config.yaml
n_layer: 13
d_model: 384
n_head: 12
norm: "rmsnorm"
tie_embeddings: false
extras: ["value residuals", "capped logits"]
init: "uniform"
init_std_down: 0.00417
optimizer: "laprop"
lr_mult_up: 0.765
doc_mask: true
train_tokens: 352600000
Each number is 128 + 24 x the weight over its row's rms, rounded and kept within 0 to 255. Layers, rows and columns count from 0. Numbers have three digits each. The size before them is the row's rms in percent of the matrix's.

# layer 7 attention key, 384x384, rms 0.0529, rows 237-287, columns 320-383
108:093141149122123114141144130122135115140134137121154089102092138156142097087098115138131129127088121135106148123120112129106149106094098125175153101118166158143076130141132121144115182139111132
100:127123151094111127150098089163149144096094120108134121096132074123131115093151112137076105096114142108094153162090125146159140124108182114145112116134150164159160115132072146149097140100153108
097:130104103106136088194091129147115133165117084114123101135112180131128132132083145120166124109107132136119163137117089103142116111122122081152108143178119152109059141124181108165118101154121108
106:141089130126099124076098113168122113145132140134098102140190094132110048118128122145122130101122137141116108145124147083099127141118120131090154134100064162153148126100088123158129154141160168
100:130118150139134118124151131089145142134093117142155138150087119128130166128151132144169125163099149125126179142126147143149129141140096151130190141117128136109068131160134105129121142175078169
087:157122127104114132147153135122133092150152138086103123137126160140120135161153122126091160142097125120108107113157137112085150148111086123143128118151116142140105117126157097140102097145108100
105:131115139153106150116142100136145122111130104143126143097153143093109123145117147132135116107135137180120160157104168112130102123184179130151120193133120151194163092129118113125101115123134131
114:142204117098105118151143158170132128059127116141096153148136090114134129084148145180131095083103120130123159141124140139138150123115160155115111099147159118161170125169118159140105096120161121
099:125117122135144113122087143144159171094132123095140131139183098178129135090173091160072131104113152156157171149120097165135136160142171132116141108105132141142158140144077137140110125121154149
102:131154087117108144113150094145132100148167125115130116108170161163134098116132164156095118088066086148127127121153115141081108151109089106072148146142068172189134127164130116131148155147109119
098:139126128089119153121122149144155139133124106118107082157101106105093153128142102150148160116088100130085126137100121125124113101092128111129140116130114120152118111105146108152149139170147129
100:123132144119165118175140148114085110178116145122149127128095152154116160122100156141156140156127133115152123117159162098119134118115066109152110100158087132092118122114177165151148144139142151
099:111157129118134146117182097097093147104103161139128140141092121163139137154152108148140126108183131114130130133137163126127122137133120119158160150122113091112146169146090121147118143120093148
118:102140107136135117132119133124094154153105119115121126123086132150169127101134095102146181141142113109105118136128137099136136114137096122136157105133110127068119106124159155108180146159095115
104:108110146113137137125159119102145117156161147135124123148104151131151153147102135122110122118127090109132101117161131108080112176109092117127116110157135120077107178133187138114156126163091145
103:122173109143136125108120132114077108086137117160116123094132107146102145113127133119106182120121119118149105155155123116112165152116122129152094115123102141116155106152121126107162151083147129
121:140137137097114155109098161195114152110104112130135130149138064099139125104139140149107142112159140128084147136103099152153082137094178143110111087106154142113181134112098139092151116096157104
108:112098098108112142140169134124099158192161141113073078131141125104127128132095093138130166146112080114131121123082165119110149123130138071150159138102127118128107088166111098128159101127123130
106:121125132103146127110123107111111114160093125103111119107132162174148124131127143104171153127121104112133147129130161138154151143089126115129137162121155145122070134148104154191137153112092145
099:150121107096161111153144120100122169126106143119145109161177136108115128115136080122090143150140124076089146144104163113126123093135142136141151173121169137138155136087112105141145129091144098
097:105166121118069080111140176117156147118171093138149135115103137124143123182153147139164099094095124131128098125120083131104107154123168116137154074130096148144098119128140133111110114098126151
117:122102122118187135157118093142127108131129140136127124123116111114089132121136136158103143165158110129179118143080138121146117101144117162111112209079172116107169114094116130144133124146133093
121:108153128120109091100140152108123117107160121116144117126134127166180094143132139129154085091086097129111116124166109120067115141142128076125164065149079158157128141145148137107152124107122162
084:182140109175135125141118138106146114141143132144157170117143101081132148092175152144153140147172144106129169135109138141161130179091185142151122052112154104118141123129097109119129179094159125
102:163138126138128118136088122130126164120112116129123110131155126107121167099144131131146153115164149122116164123116118140165146131168170131122101106137097150141133131119072106110148119109121099
096:130111101113111118154129129130122141148171111123061159102127148139073171150133166151109114116115102118086107158128100165124150158114084128141155168110099138120108138143136136143128158159139174
099:125112114134143120107119152146166111150145165127142130130088129144168129114081105138154143136143148096129078140110179138072124122150075113107194127134165140128140128105172189148076098116136095
108:108129115156107149126171091144111127126129115125142103125104168159143086162117104108175108107150130124145149144192110105138148155162124119109160079130099163129132132134118128117106119120135183
114:181102121130158118157133135162156082122127154135115137072162118083128187081125155123101166166136087106127133148090086166141110095086144161095099163115150088102115090135148148135113132162129075
095:101148117141119147133088086115129140139125076099135121164159144169125109189114088143164088111130120130112130104177153095103126170148131112167153096121097154117149151131144098145152136093156183
073:155131135078120129108134165105164108122149155130174155104134121154145122097158183132118140098140079092141172108087109143097128139108121097154145111144139110142153083131134172090126116147102090
134:151098145114155138124101113139131120111128108142133136119115106115096158125156128117123158167149134126165118152090147124188135126142114149120057203097165100098133114116075102126128126103113131
092:143089137156174125112127101096098144157148122145115130121172134136136151096115150115110137165141092150159084105133173128129156114122058122137142182127149136110135160112117139165107129188106147
099:132122138108071147124118119151158130141178118098120162118107128118136137114186114114127129107097092172134105133118114154121121106123153114126139149151165156116136097130136183148139171149127160
105:124158172127127123116097174125150159122163096106111135156136106090117153125165116133062150156077133160145122138117098116133098160084117132110158133158115107134093065143098140113122128130145135
096:142167130157122124163126106086105165168096120113102104141146158126084135145144144163126105101153143136099124156145137090174097168163078116151141141127092175166132140105126104133133131115136142
109:086122087106120189140113150123113131149093103190156117107143163126174100184099117062157148149150134128105130146120125141138099120132139144116109112114178108120104158092136130140145081104137149
104:120077112140110126134163137108143145112117145151152115137117125093146133149159126105138162141103149101143168154122138170145136110127102135121120124131146162100084070107161145103133161152144113
099:164104108099128109117137108110121158154159131123125157111143144110126146162158150129126138140171116115175145130116112111121150096205093131115133122144171172163131085122163124149124146145110173
099:109157105144143088151176122113107133171162164112138115121127164131100133143136121105151075116130110159100143110145146102121125138162096154173116163116163122139093126089185122147125104141109112
090:145138133160106123134111141069167156105136096104098110144088130119097146109147115121145129131142096133102142076124152121119128113129089163134122121135116095109083124107106140126084121133074146
099:130123139136143155133150086130132112156115069134111089122105126136119113109119110141142112100100120152112149132121149165112125156155083092119209153151117145156094125126134123135109121126159142
100:144128140125127103150137134167155113087106135106106155127198132107111165123107122143125125089106081119104158140128107160116115122099140098118128099144138152086142116175130150113166146161085110
090:101101133081153135167117123160122120177097179147110144161154150114143125119137174117160138122063103081148157164072105128083109154144144145113135126112104148110119167078110147146115092079157147
087:148118093120171147117140111158142110153133142182117144112152130135149123147132135121104122126108111152113143125114130183091176134095133141106135081145127096080152166171100141121163164130129181
102:083147157107125102140087108125118144157146133104102144155076138145097102100108110097202100148141125181149145152108147093109105105162146137124131177135150142165163150124117108143129092092141075
088:138108155125121149129133123126138123129143096122098138091100091123117110105113142135120132160144078162127139094133124117124095151121149133118059136084114094138155137161139154111119105143084136
099:168111091117113131095112112125110166126147099135157119140122119146151164113135126109091125130127166132163173111112116121120171145120128131111089132123143113135112145110130115104114106115119094
110:139123126142156148124115118122123122146103142126128169105170106121164129103137178144088159114107110106121126151109161121132121147113136094118076126148103139109192132108087091081158155113127128
102:090137150157110118112165129134147074095085121136100143109115120097121125139117195110145129146099112077121109158119124120137133160095151116134137113153113141132145157120111087102123134119156148
091:143153130157087105132139122139160159113145088080139109170102133138104088112141144103161108132142125138148145137099118108121101086162135141124135124127088099152137065106118175107119135135129135
# layer 7 attention query, 384x384, rms 0.0531, rows 238-287, columns 320-383
107:090146137088107141114101138169139116164142126140106104124150121134155081121108119134113132110127101147106091152097118121112153111152145132109182121150115104130117138121163173149126126164116138
101:135155111146130130139110146123152108174127134129152169103094108137157091149111124082105152168147099122149148177127099141127150121108150131107132161122125103119170111128108111164114112176102102
104:154148108146141145159109147119105143111156114153156112089104148141142133116099157165134109124100147172097124135100126099067114121143096096087125149156097130123100115133149138152086151123159147
106:131164154106100133096106112115127107130129115127109137089114102114126123149121115113162106143126115165164101124148155121140102139129105148119156122141127133128106088135104100133083101169125131
098:115126098121114115137099114148083141139102170184112150114092137113127124136083191150158162098142143113157128104111154155169126145137141102118110112106112127132141094102109102154147145137122113
103:121145104093110152110099150104133129104106129123125151104110140149153133135121129131127112143120086109132127150129098114085148104119084164133152147140163089129149145149148100161111160135129172
104:120140159118146124158118128119195160138092145122097084150111178167116125117146152116102088117128106136120151129156129126093181157133119146158159098117112099108134181148118167106099197123135084
101:150130127072100099164118148131108132131134132080135107137132118121130133120133134125148122100180127123135095169103117107138102139127146137162137083151159154097124126168137100124141115143153135
107:152167118091139164098107097157132148135127107130087139114098140084105114182122142110121142098096168148124093161159124118127176122168071105116139148152095115119101097121130122122131121118101143
100:104068174175079105134093125117112141135073138127096110107068123133120120165119109113120125131108101150139155131102116125112144126150161119151177103150130113121133121130123139118162143130119080
099:143090128149102197121149097119121084138121094119098154119107083111083151135098091103092118149154147110167153147122119148158159146150076110091125150103129111130081110152098097077159128127097159
102:172130155102151116095115133075110144166141080099132152112132132104121149162152097117145088154112105199173104152150109115117106128171085134109115146145117158134079133157118161111096107119110125
109:156095155152123132154112119154141128155109133070123128148118126095147115133146128094140151172127151138110079138141128076172082166094122143111088143122149161100152151143096130141101111095125099
099:128136153116118147084177118121104131115122076057149140099143126103119123155127097146127085163130190134168110128119114156151102107098101087137100163120122122136133090189100130117131102075104139
104:122115113099112138110121178156126149144165163155167149143115111093122177122098151099141160146135130107088102145156104114164111152104086143131134117161140187126116138104121137109149111122136132
100:140086130097143089156129121154126096145127142105138101087131138122121148170156129159142090113144132119109150132091104155143149156119182113111109121138156096099134160114144144136143133110152144
104:136108140134122118134135111129172128113088195138137158101128107163119160141117141146149151125089138149157140098120148078090101082126106118184103102132124148109122095121130137165124125132137113
102:140145134147136108130090092159111083168127150105091131113133115088092099101116111102137142131146107175110093179142127151125107103120114136144151134138141191127096102095143150136125124134091164
098:160159143144125101096130110111104134127160111117127136124105160185156139159140146112146139087133139153135151128152113174104092131126130103085137093116117116148074134143137139103099132142143124
101:114114106139177130141146087117124121142150096171122121084152156103140163141144122137127123128137143149156169106150129133099160117129087143132138175164106132190112115131121114095133140099089137
127:146116108148121168158144092143133104117113131144103130147145082138152125120110160113115154131164141095097148142099174118145142117099142152174142149109126121099197129119098123120119133155142115
128:096123134111108092137088144106090116130095172114158096162127164165162107170106099114162104069117110177107097127127139108067124120135107104118114098161126151134132135126146145140130104131132153
092:139125120128129095161148180155123165144147144123174139095163168108141145137127094117102093110090122143165136138153104118111133158110128118130125153147180158156086147108167099119172081102105134
092:122150170151097113133144136087095159090118140131084144141137144154126160096128100163100140133130128114118116094138168146127108141119131120139134118107118115142145116139124078071130125088136130
090:142135080084123143112120153121123115141148107127158084100105109084160114124145123129126117145097129110075139122116134105151116120133115103140118100126123152105153126115150179075123098130115127
104:132177133073104154113179093174131105150119112103131127136091127145101104138129163112142130096120117089135153133135084110123119134118139112164140133144129137133105132146125119103165177141136130
110:144168103133134119136136127123110105145152081140144109097091124091143179152163146149122128135099125163152115114133166124121143159110117145133121125151109105178099121165125101075133130135069159
132:123115105147135145173098113126131135131084121150131126132146094110149098098098127110116142164171120105109147150100141070166148128103154150143121133105118131070169116111095119145129123151144126
110:120139129121126156158116138111128130103121160122137136146120167168131099118119133123161134086082116147072086113131134104103119107170112114139149104148170152114131132107150149167125111158139145
091:141145115117110103113167172123109144123141126108170119104090162106121148124156112148141103124080128133136132083141101121098116128131127128103131127151125152199097121148186118166153128143111138
130:149112085144150151071132101158150137138192104140122146080175097101131132098130133142116148168148161092156181127107129139168174141086124154117116151108153104114121121139115093126122146130128081
094:123164067131123171088113149144108110140149101125086142124136097124163114140118146175164167143113137107134151147148137152180121131117151094119132121149088119119159123087119120153171151145101160
096:147129117084091104162111134162116096122160132132130073093118162142115136145092165149151138113135107063108126149169161129154109137113113100160149138138104147121134143138138111130116148138181131
103:124168114121119105149134096152136139135129127156154117105146170106142159127136108093167144112125108111144139158143166173107166098164158084137096163137185105131127116119114100138135089132114139
091:137135101156150135115161141105164119100137090111126119106141113116138162114144092108132154158112137099129121104132148154145113155175099142116155144130128126126130105146152086125112111138129118
102:155148171114162152171156143097121121123129144120148167124132148121157128090168103129122153122080115097121139118130139126120146120098111153128111131116163124143144124116135129117098123156141124
099:140178130118171111137109141170129065116125126139141157145125117121162153114139142108165151149157155091085133110130148100148095155089139131131156108105125140152175133112091138154123082111110144
092:117131181103137082115163143142109114120121121113116126150128134109116137091127124159177137143132161125145116097143130148153130099127136108118169131080147145128103116155145107125081141073116099
094:121138108167128150076151138077112140148120114086079127170148128122139095118133087091130139141129163125124107110177165167161087133117091107099128152139099107165154116147112114100105159143145114
090:124155113148113146097120091105145175117169144131123111113179132116128155133122142145156146166129161121128136101119131148139121135145124119093147150130110140174121116121193099126122152138116104
100:134201086155131137094126128099111112166190133119139074112126103139123153149147146132119127116120155111132104133132128095127131114108105146120114148143112133148124101111120109116133140158086155
091:126139118119106114166124123107122131151105156130126130140086110153135124143134130149123105109151126135147161133147143111146100116116147098103140086103140138088147126133106120162164142111124121
095:166134137109132114161159181146124136111162113138133103135118137082089115171175132101123124096170141134115168151121148090120119125093127131140141094138115154144173115120145149130146094162100129
091:116115110091139132152103138160123137088103155155166165141075139113152081148109165103133136106147142149147114115108149099106151102068145152085141085158162168120146172095114170109145149133101150
093:155124150137105116106147136091125110099136129107122128137112137109096139095178108129147142162098151128069110141125169132132124116116083135154146147136115123133106123145128115138116127137150121
092:102105107133109098159095136127112147108123162148144128097128151149120130109133147137135154090137119103112110167102148103098132099120100154114118150138109134096123158149174176129108136117127126
088:097088169149145099112135157138173118151105158145136185108135162128122132136122125113132143157105099128106118131102081139153137133113129120127106116145153082127176105143092154135105154107075150
093:114148076089078115133117166140116156101101134150087113117123136140173135147081138098120117080157126123116143130162117123106150157122146128157120095177145131142132163119114185111161111109129180
090:165162097134154150174119145157109107162136141131149097184141096144139116163124138125069127090165122128129111117157160118135155119138136105152144111108163156107132153144096123108133126139132111
091:104125148144082116119122058140131161127149099151112115104163157165142153142107135191107130136101108136099139148142131149143153142141139155099173169125134095170131119170105095169091118129123165
# layer 7 attention value, 384x384, rms 0.0505, rows 224-280, columns 320-383
099:127143150132136162096151132122085148117128116112124132118124099109080134105139150138133150115168141080097134129109127141113141187132150153144127095114100118113146134143129154125127124119100100
093:160099126085105101130137168150173113146086165119109090104116104116114136124122130119118112121141124116116114104152094166123109147125140180145128102134127172106130122155102123088140156141101158
100:091128148144125119148112132114084139120176149161112093121144106162121136119134105132136143124075105141123104150123122091152152127127142115137141158166061156148110148136119138159138158138119145
093:153100098165149141133149142125132158122169115116136130112145095126140113126170158129111095114168126138123165139123092175146094145086188116129061102130107130156117104124117114138178127144116176
095:139126153090092152134151129143162134136122166099164155147130129107158137126142103135105150147139128074112107136097103169103104133126144113098135128109174100156182091127136146123165087140149127
097:098150134132110130108143093125111124145139094110112114159106135160122100147083154147142142123136139108126140137118167186129118096128174109112115125128139076147157139106137133161148154139120108
102:142105128109136144089129178109203119101126102129141110083115101122141125119164143170118116122183118087090144127127116185128099134112121153128132126152142119099157122146102129091169145150132140
084:173096100094136157140143148086112136099167105092128142166096095144076126101145110165127121146140112142122129132121134141110156103075154118166159146128138124093170131122094157124127134133160124
095:158122161097126165132123116153142094132124123094113145113160164111101117147164137113148162115157078081128142112146100162118123114163166120111112120150106105184125149168150124131164146129139115
099:149139162099109078128090114127106156116133138092148116092118109129126142146138156151125096159148122139131144102136068117086065135077169138120140131155138097128181160156134111086159125086153144
094:122139096164131156086136115129128129127109089149123157135171153119119107125133132115189115145145093137145118116087109133137161105111101128178111105089113112102147166101099087136132144094116133
105:114078113109106136120119122127121128158096171132149142108107114138124174139111115136119140168131128104118140102135110130119148139125101176127105089087144125124155121147135157098185131160123146
090:111093115115133097089120128125144125146109157145174152145098084161157071116124107156106145090118170140121075129123162114107150113118095124140149144145138130112101126095126084104114134117118147
100:111152155099155156129128135157138126145117121140124133055140091165148126156144131058145153077148118107134098122105092126142150149124137125136122124127174166159115149119141165154122151142128168
093:111143111114126149112129135122068098143127112124104121103122104108177174146079146076099120148135118105139145130117137175139155111145087145108096137112163114158137126126133125132173095121158133
100:139178133120132094131143124101112140108126133115135102156118131120134119134119150188129130141146117131129100106134143119164119123127138128144118110159128152128136155128116150113115094158153087
089:109135129162115150163155133131121116119122129120103110155165132133094137178077140142161097163104151114149166135126141168126146130136102154128097129075135083128123129110131119144132118092147152
097:126131111130138146144148157167081122152115117126141120092114116159189121176117133103113106095133121124097085135104159137102158086097143141136094153106144132149150160085125101137156145068140094
092:133090171141136157110143147152140117110141147104112119092155129120125112131174101110097097117101132106139084129156136135098177157150150111100116111112137149145071099150111143163155118111141136
096:120131099169128171101097162100152130128150160156187126114113128145103089141125128124111133163137107146129126138090159151152082158108138134125139144121113072147078132163150106125202140121131150
100:162120107095092095127155140156125127107104111079186093171106115116127142141121132114141128141152143155122123145118118135159094091125152103128102103117120097138111165137147132133131163118148138
090:091141136141124143128122119118164117137106157123146168125070118124120129147119148147151142138172141142136116110129127142091090159090145100139104111153165095125166124144105105128148088109152092
092:149108172131139078107143109104163138136128094134122159137148143120110126158119114154122120081177185117138157167129116172097098124131146098138109110140111127123098174149125154122111091133098172
093:122164104097101144141091135130105126154128134154063105108117093129149147145138132062151163145116124132122103156103131128134143141167086115147169140141148156152082127114130152138158096101140099
091:097148111151104127128105135117107100131153128136130138100125128150147139104141096089146139133138133105188111145180137141095112085158130073122073103116101114107143124154148146183143103123132151
103:136128151119123132103122141088103173107147120132109135147140135136150097105097099142183147149129124110110114139108098139130129136108121132113126119138076159138140118182103099105156149121097133
088:117133111107171094118061126121085148165104127135098184127134105151137133116112110086117138087123164124129156105078142118135111117110144127155120149143144130134143083089123170145151134115113137
096:137147152133144150105147102098162126144170132121077128135128117172117128094149149150106134105151159148109165135146129075154128115067112146106129174116092127096114098118123152099075115127057140
100:119126126131093142141137114123143100159108089140148130145108131139120113116095144151141127132105114146140110106140126143144101095110104134092133145095139096162112175108135080130147138114143098
095:148146115148145143143125116126142107172090109159177124091133107114110130138115137127117121105121092160140097134129118121136183100111122086140141142079092111157135136096137132171107141095157148
101:111103123119155110160143109102121084111135120141093130135088161142104133107087142168156128108133154138159136145100143092135127083136102126105111123172123095095143172135168150108132122145126117
090:121140150156129152142135081115148122118103134109166150127162150171067135126132117183115128101151156128124159138105154116089168134140149165161128119102105149126117137137105115100148136146171121
101:147189159124127137143129107141115079120138126120157134168110092103155086123125133190145130107095150059142113103133105108101111117105130153162138131151154157136108143150140088113092134124165139
099:121109109090129161116095129143163106146103133135118085151135118136131089109066108095146140132096119127083130138118130137150142060135086156141158096128103111136148139155137101125100110162117141
099:104117116118114165161144110152155103121117166115106066093123086129130101139085170096160092132157106105115160121135096101132113110168082104120127103107157141116130129088152178086098121109126124
103:132139118150120111127119158126086170108148125129096136150104107141100129133086156113104125153124068152174155126153111126131098153122119124090117114112136143137118120128116143139146088134125118
093:131134112140120130158096131123170095138086123130143099113110146150102124165174160097131151100145120156145111140081142128093092131130133115128151099119138116166122139102153171124147160094136151
095:154114125117129142141121140097100119152130170156131143084101149140129156131155149106126168158123101174142127103134146097115105155129152109135141135155154141176095057133141140146175119118134108
101:098092162145165117143151113161105141113155138137127138108114084121114121095126162141158108153114117141052128135135105112121131109090156174127119118155123155135130102142124149150111150157129119
096:147153132139154108168196114107108186145131126162078110157115105121087114141133115181140155178131130126086136156082139200099135138153116158110121099146128171134134123115159132118083128157107153
099:140154117109143085123147124130128151123128163140116110129135156132108129131126122132150145120110129077134135121137112138138134136133158118137141159139121149143151092112136150122165073112071136
100:122185128161123142153128124142130160083150101142125123109098131126130073150166149161151142131107124146143153158142173166163149148122119132159157114159121120114125107131104146085099128159172119
102:131138148136136141119092107145098148139142134128148137174143126162190120126127141092105093103147113144105132170139112124133136131128113169126142130079133100095132189120111129135117171153139141
111:161099115193151134120134120116157106093112126103174103129155140111094118142132149151112148095132110127130117171107136123137131131109116113135127160152128137123138138127144119122135160173112128
106:133131134148165121108164154124102137146136111104172099091128162136171135116138143168157151122144145139062125087157167104149119129153093135136145133157111114080177175183096127136101125114113116
100:119119188128119142139118114099145111140156144115132149109104141105099183157142118114134139141109125188163166126091140127140150129138158104137130122132092171115135110127127129174154120146130097
094:150123149151137130154117151093114133161137143144117119081117137139111145157178130145159135107133122148179162116132081123103087096093084145097112107128136121158153122082111120127120156144158118
095:131109126133142142120127110143166117142088095138123111127128137113142093113094119125130113116158115050105119111134134126161128164139141150107122144159145128145109169129110144167132112137131134
104:122178140122128124149104101121188167120130152125146100096173135125108071173144126076123140142131078118158094170123123117158156148124148101111117137112148137085105138111107150160109183159112157
106:093145134116079141107187129163152130127104099158071158141096129089154112138147111094132090123146142103124113136123136119149149101108118131121127129141121120135136174141141134129155106125144098
100:158169153133099110176147079121142130131137137117138095133140145161138123147144103123121149131122120140178137145104129108116107160074126118119110133168117120130113080093152154100105148130148126
113:150165113115134116136146142128113131128107126143170124109169120125121147101139101128130128147129118146087129185143090157161107161165112150134136126131158177098138149130146127156136160137087105
099:161161159123158131139129128084129120170140116094119141109126143096120141108124149169111108093130155148150103100088120124113136106117116140104128121115087132126167091132109126143098160161187114
099:125125142167130132095137151121106164121192137166104116155142140119122155124103132127125154137124138142130139087103134145121110117130137150112142118132109119136121119176140139138153136140137116
102:149116130149155104120133122145082114127175151131154136089095176160163149104134092090135174130138102137135104090146165101104110121115147142134130096110118111144130113129140155132132109106096120
100:121108171123166119102128164149123150141139128152141167155137150127162183088155127178125113142116095095130169113129116188126130119148117162151109131114140116138145117149119110161149116102103140
096:160133125133161123138139132105147105141130138097098128140135130108158168120162141163121134101131153169108128068159092137134114148084118151134154118143148132108165155122115143116159140132183131
# layer 7 attention output (transposed), 384x384, rms 0.0396, rows 224-279, columns 320-383
093:096157096116120106103151116135125111127124153123116114114123147160116094150137120102101106148165124155165129100152170170147103132109158157150139156131135166173163161143105105139143121096150145
093:142154176165114117126137088104126104147112156144156148156153118112149175133094138113141156119134122110123122136149128139148102123212088126115083132136130096146134156115111128149147125115120183
098:120085109095093135126127127108146117138105155073125139144121162132153129122152118128112125167107126125125123104115098115142150166123130091169090146123129103126126095107073126162094085124148133
086:148154131108123113131129115145129109101148126154131156151130134120135171140112096130135105120146128120151107157113127106140176095154118101105160131146145175134132112117183111149140190098137111
091:146189146110193073124129188121088137106099129152140144134102112111132164125134129175148109095137101156176137123165134123114129119136107156141151111144091126121134146116156149116130156097144134
086:084157124124133137127131124117100149144096131131161106125129102119135159121156126123161114110130171125116159162142146121136139095163097114157121151090105140125127119121094130095132163144070153
100:121170115100112128151149100144137104123117185152157118145106117128129171128111136145128131069135099168153121097131166122134104129099101160094135107111099147131090171109170117125114144116104124
085:108172155101103139106149105122145146100108113144107149133092106161110165107129113145154133109116144109095105109124170133170145113105082134098092137123103087161122157144138139111141157123138087
092:145201175152125147135141140124138120189135107143125115160121133159104098119098100119101143116132119101140139087146144107125113142092108147159135094119118109114125116096162143154115133106132151
096:140196125091126161120112144140107110120149162175129088168124129144149160144141114137119155078122085129125139121133137115108162113076147103052085098081118146152100174129109072110113135107120094
086:117121094143143199158138113103135115145151152106149086137147116130144117113142112119132174113142147136141141148112143135122097116128132134130114186146138114126120107161128111105128103129125167
097:172204132148157138097107106101107105130182080155134138127124121107101116141134161106121168091159115133129125120178152130110123131134112137077169116161126129136162155115217146109126132121138090
092:121141108123121142111146132118122092079110125087098129136152180159119106171157132123149108125146106110136134172124113154132079130090164109128043125099113137137139107111158106067135134147154129
097:115098125137088197118131092140090158133123128142101115167170154121147096119132137110156087167156142150135143173114139152134115105119123163104127143160104103107119105175102064122126091126124132
086:144131161156123087136146121135124137159145116110116120138154153176108080104149111112105140142105156125166129077079097142104150089119144093134170155190153111121079131129113128176145167132158101
098:118128107065142109141080136150118116073151143103119137153107098104118142140186126120143121143100125167117130150127118171152091110118147093150140136125126117150146152119078085115104162125118123
089:176103098135114123165087129112128122171115066116161162125185122124106148149131127139100130140128136122094111102154128137130179163130148104126118134148147121111126105121095090111112086119142071
093:135101128122110155140126119146145124156113129145120117141149142141137165121176113144150132125120162127154124152101083113101155089118145089141148166081114114124105156157134154126140089104142153
081:125095153127111138147119136112130152166155123179156140116124150156111118126113132109117124144151116138102123153109126086142135078110106144090116129150112115116120116156164088147123125136139162
091:131187114066145100126138111126157109117095091168104123091155159128130083147097133117138119164143112108150100108153141089057172139136136101096118091133120131132140086131127196154137131119146102
097:165155147118132160150119122142071147124157110148111105120156153146086162141143116153125119109171096107130132149115143112115192109100110103081162139102107145114126151119139120128092141119113128
092:141160114121163110105106122118140110153129092132104133136062086127138112126117126102100112109119130140116081138106140130124128121134158155135137149149135135094124107103145155127182143148147169
095:109171111080100149120102119126160127097126134174094124142070142100140141137116175112136154120145160129130093108119150136084088114124095163123118133099126166160145096120143106125124123174070150
096:155097133150147135126111156118134109138153168036120126130139118131147072158083140138105136133111099111162147128136075141120102111142113118107122130155143120088126114158152148157130108137133176
085:147117120107138114146103134103142144057120082104094100145139145108129058096099105193124085169145134161113138128090125143124137128157164132121158157146134132091136113134136111107129139161127143
102:112145135156151142139160133090089122124125173126103098134123137166137152125126125087096108075151078138174171095172129154110126128080112092105142117124115142138131138142136152129073118131126127
085:135174182144162149126184161126131104151128137077086163087119139125139102134093119154126160131172124143110102150180120113113120167166120111174150113192086124123124120120149132113123089146143180
091:100044107129121124138140128153133164096107140128122136125132137082111157130117152134124132178147128132119086163116101151133089145133110121128130091138114145161142134178117114094130084147122140
095:154142154084145149152100130157094150113169137134123148146145130135115175137181158149102125128133097079173141175117096117110170070107127134093123154092119154082148149133133123152077138106127124
097:141106138093127154152135137139144154099148089120147097099138154121129125134127154138145138126148152161128140179099147092156121153146128128144111111113103099100143120150089098117109108127152123
092:152089128123113108100179114122142135134109169149151150141164122101137177143191108143102164108149147095099147111127165135119157134140144155158151149107082133132131101111153151126134139143124111
084:139118131148109170173153154102123121136139110125090147129123105192108114134121129139079126123148153150161123149159132109108123131126137144193143094161127143148110118089157085131107126098109103
099:145067109110047123085133108150164102100165172176158183120149152144090138134115092109133112167136102135153136158161191163110149121111130090108120139111107132150104155101131135134131144103120150
107:142120135125150121139137073151073108165166153110147104126170130165121122111121116133155142116141157129140118135161152128123148103129109098127115151151136103077128130144096168126117092130151099
101:145129141127107116114109131146119109171140127092143107143154130133101136157125129135131147136136123148156107135144143128099088121129150123166101156085159134150140131144146142102134126107128097
118:106104105109095156101096122089157145121118133141170098129132135098132117141167106119144123094157167127120126139121133123135153137072144142137124104138086109156126099127127143136153110094162128
098:182114139128109149152137178156147148122097132076100144142120126125145124165144136125087111154150112135145116133110146118109121104138126142177124145111124116169161159143165140135070086172124118
100:115140121139168143136150137118130183141092108100117099151107128123146085136107178139125117100121138119078108152073119143126111124195124138100083130150098113105134169121123177107133100173086154
104:158131102142124118110151172124112160141140144116170092098099119121167126158129127102142129089149173089136110101129139106157128113126100132139113125150116126095121148106094150155159103084099134
099:121128135135142156133078157144143134145082127115099089110099121127130116157124156092131155109143178130120049108119131150145129110118130127157130108127124116156150107136127162114190085129156128
094:091155166107075130151145107109094145117107123186105173110114127146150166078081099147131123155118118130138126149142146161110117111170145156146162110133130099110138128146132137147121145169126179
105:131123148161123145162152101120173148124139111139128109171179148138145145108133115130137129075146117117108134088095102114140101100128168148093137189179098102177113118145140135108134137114118139
106:112161122081126139126117147112157159134115095151135130122099150118131132130162113103122160172154142122120177121130153082154112158122141108101117145129094118168134126132146091086137114083155095
117:131103153126132101154141123148168136126106113158085143158139157134106144082121143121088129097129117103139160112105118106113108116148108150116195134101143148170151150134153155141132176115111080
103:139149165139101101137144119178127100089133134150160110142129168147133125133133117127141142067127118105155135136128111145151118121099163098108111130162111106123088129189135122154158160104141169
100:143158101148142128132164137134129170124131093098137089169114126134143145134120163137131138119141127145171137143136123123140101116147128147112104087119179089151153107106119133135115137129102118
095:127133141130162144132124179152110137113108133112160123114118131112118118155081139067124121136130143148158128156105069109121093163135146160140117105086117147119160104094137207143098121151055139
098:103117188133072093134114086147118081106167139170101185115125110130118158105134094147108101144120149155138156180142122148126142180110124060111126117102144130180142112180120125146149131080141148
109:153097133138151133082126099113164144135128090141087113103134114091123150093146132115134087121136133134124180123124083101152114138159116156153104164137078146136141160126131131142117131145112143
101:107066079129144140156110147090164129159133129137169131130149159135137145087110135158132156167111123133110162109130151139124093120148111081100115133132131081128110146156151099080088120132104130
106:071107068120158177117152176095140132154077138144100169164137139109135131104096131094097130143158091133136126181092133145134115110173109124123142120127156130154129145145163153147118125147127116
115:153140119143102136102083150101141157124172085110122107105158118112157155126160099096103155113123121126119147118144127136133162150094140118123135151143142145136142109123101117142168095085173113
110:134151107122132167123133128182140146106122138144160137149114143161175092169103159142081146085110113130171109124123132147100160123101126161130113154140161103104131140123127135107092127111103129
091:105152117148149138112114092123160161137069096132148156142134129159154072121141161105132124115146148122117142126110148142130177115115086140082136150124091137095100137128092091140150139180158152
108:115114123164111177117102128094111184119094117082126133161121120104110118105119134139119154133153167119117147147099129106133104127129101119141138154129127093081129143135111136127128154176119132
099:154158149152123136101124159116118084114133117141135112135088094114128139119109112091110155097117134111135103126106108120149111164140159101118143102108141122163120114135111125185181165064130083